Weights of a small GPT-style language model, trained from scratch on English Wikipedia.
Size: width 128, 2 heads of 64 (1 for keys and values), MLP 320 SwiGLU, vocabulary 2048, 3.45M parameters.
Each number is 500 + 40 x the weight over its row's rms, rounded and kept within 0 to 999. Layers, rows and columns count from 0. Numbers have three digits each. The size before them is the row's rms in percent of the matrix's.

# layer 6 MLP gate, 320x128, rms 0.141, rows 295-319, columns 64-127
099:502477453480564540525488525429551538565441497474466464443522464535570547517519487542484461470510500504476505454470545562487411538509539468469424505514537460478542517521521512494489517500447497
090:518529454541511506476553473526482505443524491445489491444482495484537454530481426493429454515524550446457483500450449546461501516464534574535499507495486459482417438440459490598496492501443540
094:496535507535512472469566472477497494468470519495411537493528484456474491545502391523456510462517542484524516571510518594444517526536478435516474477485495525508522416468560520467490489480508603
106:533518487465472545487520486467479526486487511489473494485547499405546557477511414516447522495482489446477361484459552469455465532507495446443519566556511536421521469507469482491505502454528530
099:550443483534466514538462496425537473507582533440441587468542535559499472553442522469452522540583465506568523549494460556536505491508498468473542468507540511516490437436473526583535454435529514
098:506437477540564472525458434441488470438567497489505533448511555446506500515501443561490417473528501491506480592522505581469539488477597517513524499492396534504457485496462463468553519421501528
098:509451460520520498513517524453429512487436523601443497523536475542542506434530560466539528520577503555437560476529380530441508474473490481565546466478511422493490540530546550523488558545504537
103:469457529531521515477551508488410513455561464501469492460516615535458515505504483502460551518504569472506503482524465529532505515521505512504490530517448525538463555487413632510471507473434561
097:493519398479529521480470547448541495461557547518482549475528441457476494556523509474559429505443508497511458471537545499477511529504524448468398529477435410508489502498556537500491487498528448
110:523494484509451392503471525577538443491473503524531523526538463524590459525551452499528487466463494540518471437548516558564525508542490420513502524503517591439401464451479482435473468504509518
095:548520525501499479502504488588472507561574557503470538527458473478475459505437494463453498468565575480545443441401503472468482493561487518480504593501487555467519497503493536460464509503484525
104:520484499526449537501586516429475528539481474535530435528458502548572471541501501536536529509491491493473432524553537542519483530482467484470487575495529501462485575591498565540473484520521403
091:551421539475513454526482485549530537445485477524523551473513459460477520495504526496458542499495497519472561426588512524433476507514519552424528514516514546486538538471434489516491478473565484
108:510459531539495455445473513474473526545479489503522402468551548530495462492477559457490530496537519448469511424561561527522532377441425432459594516533486480469469479523440493530525459524518430
095:471523441426562533478559530435516459478474539505494541443535568488511465547585510490485505460412501467507395502449467450505508484522502485484459435571516553511477510539521488507421589505474534
106:509479510548540500423481493427538469548552515508541448573481523452482508544516487472498487454567449572463518429543496535525589472498414512492488541481515467539456438482569465457470509467510463
103:426504469498497569513437498572492503522457516508487493551487492480506505474521446453486469456529494486519497463611479480507471478515508526457454571449466494456498565553486515490483486508532473
091:444426594506430469478433503544546482536438506457518476505526585529500491481523546498553561504475572521462507511494488509544457513467407486502557438495537475439515456520576490553467466527492547
099:629498470444555538550518532495508442514439505465498536499487482593444513565472529493486507489514502484621478516519520524536542482517494495492496486502465491509487426456534538538530513551538501
107:485514471503544470472508522461480503471523509507526519521497502475508501466508496564490425522465502470540482557543485498495555540497505461437553526511521577489438498531521417574527462485568490
097:492502595548498493586547507487454491568468516456439499466508519523458522466464536484489429536468586432433568482481507522506515450521519467488518550485465489549545467514512541450464485521473479
096:467456538483480428444583489479453511532481450531491526512518496513519506444519555496417427529501531487493455513510499511490505583541565563477489503489546478561445472483505517539527453545555479
112:512479553491555530487529481387512586470551490489489517492472497508519455574542483526568470534554455480535483481493516542502449533534479488579460502514482465434462488502536527464487462552473502
101:526464513458460513509570450516568477517506487565475528529485511462537597456399479497505519503486510493459457513510511527415513560485577456509469501505514500567498519501490560492456483498527455
099:529496559545472481488463496525461523557523430426499536509513532446498525509469446483499523527466506578501475536516553498472440545492534450420559451503513570463486438530454516423484447401466458
# layer 6 MLP up, 320x128, rms 0.133, rows 295-319, columns 64-127
098:510526501483470550442545459476503488536483524477490515589487431470517459536535458515576493548524455512519573481520482519501415479479490485482557513488546539511447468530476503501513507571584537
090:485557494569486502463489388549584499422528478438439532470538495489512520519500518462504482495481465481502385532520481570415510481543583566528495432488545527481457558480510491517461479548451423
100:566457516499406516471536426536506456541491509522509546507531462544501473456549473542491486424524519510497494422516491502506513541567552499519478428534584460463516511480578523476530488510503579
101:495549520531446519483455495522531522463577491544477423510536471528521501499589546503556562527524558584458427505509522492570554538438518503502493432462500527540562527478484436531435458521465511
095:514482504523499518532461502546504450488448378534570529432501445470526560537518480500559456426514533459525455533476512457505474462439498435493491558572495535377461551576480522493527461508465418
100:534451492516573519509560460540557548445497537509507497457495519430458530488445412478537491417451539425480524571484448519462574468443530464535463564483483452575529519457437503461552547459528491
098:522503524527439487538542524507444523476502562605478563512506491507495442443513527510450432465393524536474495562526486444456476537542574492555545515518510496414488476474553515505469449526518561
107:472484466531537677439559507506432550550481561464520489461518484526505476499495466528478572457509489454554478495500513508526475472511543574518502537453461526498484440491517564511541537520488495
101:556536479530537522537457415494486430506409468513547506571491507475546462468448518487518533482536430505452514563523533492507500502521478449588456421509533518526452471451456507500506507545502489
103:502537523468525417459497502552522435495486498501531472509498516548490482545511548515523502469393460483534500547524443581510506504486489434467501442510431556510404451475483478415545507447500479
096:532484467532495516488501567485577567507541468525538516506485519431538495493510481567498536490453466590517487541570529476561494506391461501563523414439514467585576522531495481512507476463515497
103:501454490536439474487482534481521494515445546519492453519434517536432472537553587529493478479527490533493497453532492539529508456542479500450478527535500539551381576525549554531520518482546438
097:465466498470486463511458457499506495447536533505487531537486540523436473518458534474466500481506465451468478462473517538486434552477513554470546513545565454481506464500521510503498483498549575
104:537497472454477419467546557533542520435428440550508520526550539533524526531542519478510461502514550491497569442507492518517508522497446548499489533548462523557498528537481543509460516504559369
095:506454563466420510528521464480431517492548517574542446520494538450459594585461506482514557554525526508483450554497498524552469503539423548504501527482541423490484500470415479527488487505547522
101:506546513496474482487489450485481503439490550582459507531407480549545529516558492551533495503503517549369541529487468503537499534530480466491483541469483427482538438505489497462532473545516583
104:502523513534607464523492508439497492455521488495526498535503417468486506508445452428523473617492497526506481441469446529435539506462478525538474400577505525584479461467453472496513529492576512
089:566463440543528512437508496513553490423516549548534439456532432508505503554523485545466504486479462481517544533481503382476486509522544572449500528512518442551546494440410442496483474486481516
096:500539465538449519470442472493469557629568496506514434471516601418514470455500484479483502457499497492440544474500453438529553470531502531503527549549506507472503553507536490504559485536483540
103:468529486552472577476491501536409468464492498483473485451436490508484573450538497517524560455485551509396558526509464512541480537456513534479443587563494527560502504562558457535519467496479514
098:463517461500453529517549591425472476484484438561542517533547482476467543518492567474474488518460485517520523534451470519485417540540513522564451524464450508533454514394496473480464533549558526
096:515522499561576571559457473467424487512501489570505481460583491538465499472493570434430473517503506497491462544527485456503498486478584478564534492531441483473557499530484586464498458472511469
108:527525559509576584485534493421558527527564506469458504427470488442496460434521462553494479462557434501552500486471552521537526459489476448453477484484522512498507472491472492470514521510555512
105:491530558470457519471525566500485515373472481590548547498488457517462407483489476398481531515515513467450430507541511465466545503499502525541527475562498541459442456533514467503498549555524471
099:463433516542550441538399533472455474470559480489533533556488546576503517510536455541520471497534551547539516579454520411522464501504537465526495447433456544486483518515591557466498526475500484
# layer 6 MLP down (transposed), 320x128, rms 0.126, rows 295-319, columns 64-127
100:459596462502447519601543567502386519501492506548482572456437496436477516468501501581503485496519507480527475516499571534510563450447508507507501487509520475478484565495466510526512466525530539
100:490572475500565495423450439557578495478528511434415509499482453464547589488458492511483526528488506485458461571505511487442477479508449564493541511485545483462478554537429482528431422521463473
101:520488466439503471468535516523472531531419515559499532532572532552519478507520558490479491435509496485527540525565525508492479531521570554561456466482435456508514532475604484516423506485474496
103:506438474442470483513539579478497530593538547477509463478521446573541467511508453478486538447542527502471472463557534438604414473521509535544510516427434521478470514539425500510485485541499491
095:479524485440554549566540529547525487439523475446481516542438500407523454441502419484538421431523554478463593504500465531461483491451486499543445493478529569484527449493515547522435486557576539
095:485487458473546437501551452478535473503517549530507472418512509491481465472406540516502527448457522517444584560501509544535464503460495556513506551463569546539479502546452542513526464431499408
103:558499550491520491504479457463542508520461457488521442525436578514456537553454489566455521510451517523515457538585529466536537499563512464493589510472534513542465515497485543573441449523529489
096:469473465509427445493509455526507496483513526429492534520508520529558469544440430556547524462459520508480511498500590494515420526523516468514446429565485469499529522521502518526520528491468518
104:491559461432463490473441526512498541456446481490460507499498496462553537462493520458491474502529515431457489536482596478464422526481482397481464539451436467563474528543501496480486420538480512
098:477490434561433469547429488523492525496466519454437570526524478500478500472529497424473491523498495498539577523502532597502491470536567452521491507574441565501426484457476494473511522526541493
098:516433497487478538533463569499526539473447453493475573478516550512535473522449504474543452450479553511478621523525539474480484438438521524551554403514476436478445509505461490536480528425483452
105:557492542508473450488494559359485498561524446482558444485524554505468491427470564451478469456478541440498524571548474536521557496545455517525472508486485475594512559503555464511507543473549430
097:508482535540485455484478535578539462490512515478504440542500477508477521506462500546517464543506539559544499512501484502558580451530423476483535501516472520541532483530528475472480518437468542
104:516540498548539429513498503576466498518551498542504513522538533473494477553460508482450526504475484446496535543506507516523475479476483459507470530581429514484455494499520481554429605517543508
094:433532562517437480463464525428524515458490413466485540502423494498586516439487481489576502467526529524447514489520493532461543489483488474528488539441496504499504505443528518494479544518509453
098:521460542551537488440497434496508507569448454438516475443484440487506502544500534490422421509475520480473538502488546483470475492514464525478507474464469459394521502494544527455543525497496518
104:468543510530499420509492474579541547505489486525477504460536483463530457466485426484506451455505491539444481530527428531524449482480531482500560558492457562503505500521553479477566497515501550
098:539583449469480456505485471467470530489518469441503521507495486470400551474439565514439510548501574536544441462544544480551501491493460457525481555510566472491528449547543514524474505477471505
102:476437542504510525530497540529534536524544509415525501530533536415472480449501510543474495481554498510464469561504431490452500544536520471505522466518469475509514510544523525471552475517570510
099:482486544467538542550468471512443512505529381467511488480382472477492437475548498491453558536487505413482470490486453479442471504500589489472489484493426531483507439448536556463503533526525542
101:508424505568446483517521527449494458585454539424493564449498494466560530502514430514476500505518502551509435528514503429586572510482452454445541533522530521504581555483499551487523554476487453
099:480429556580498480462565526455477465494522521566535468594508499487506520484484512431490479518481512517497469486501487475435540533511481459541451595389497526523527465509512479474526430450456471
104:502505453509516460487480449455474494511495499430507493572523499468523523562524556482422466451487520521546480473596505437518516508471454451493531558514554522625538481496528550447471521477450532
100:447547473465503482484458518514523552465454490536495501522469496475436504495545482512467498472478494520435459439468549472443506489521517586474521485548573575411471508405544487449504496560486501
097:483482502489512502453526520466497433468548544537484520479480508518611507457478514456502490490515486512481487525458522562562516463524481436525539593474450470482483535444479490543466499550487540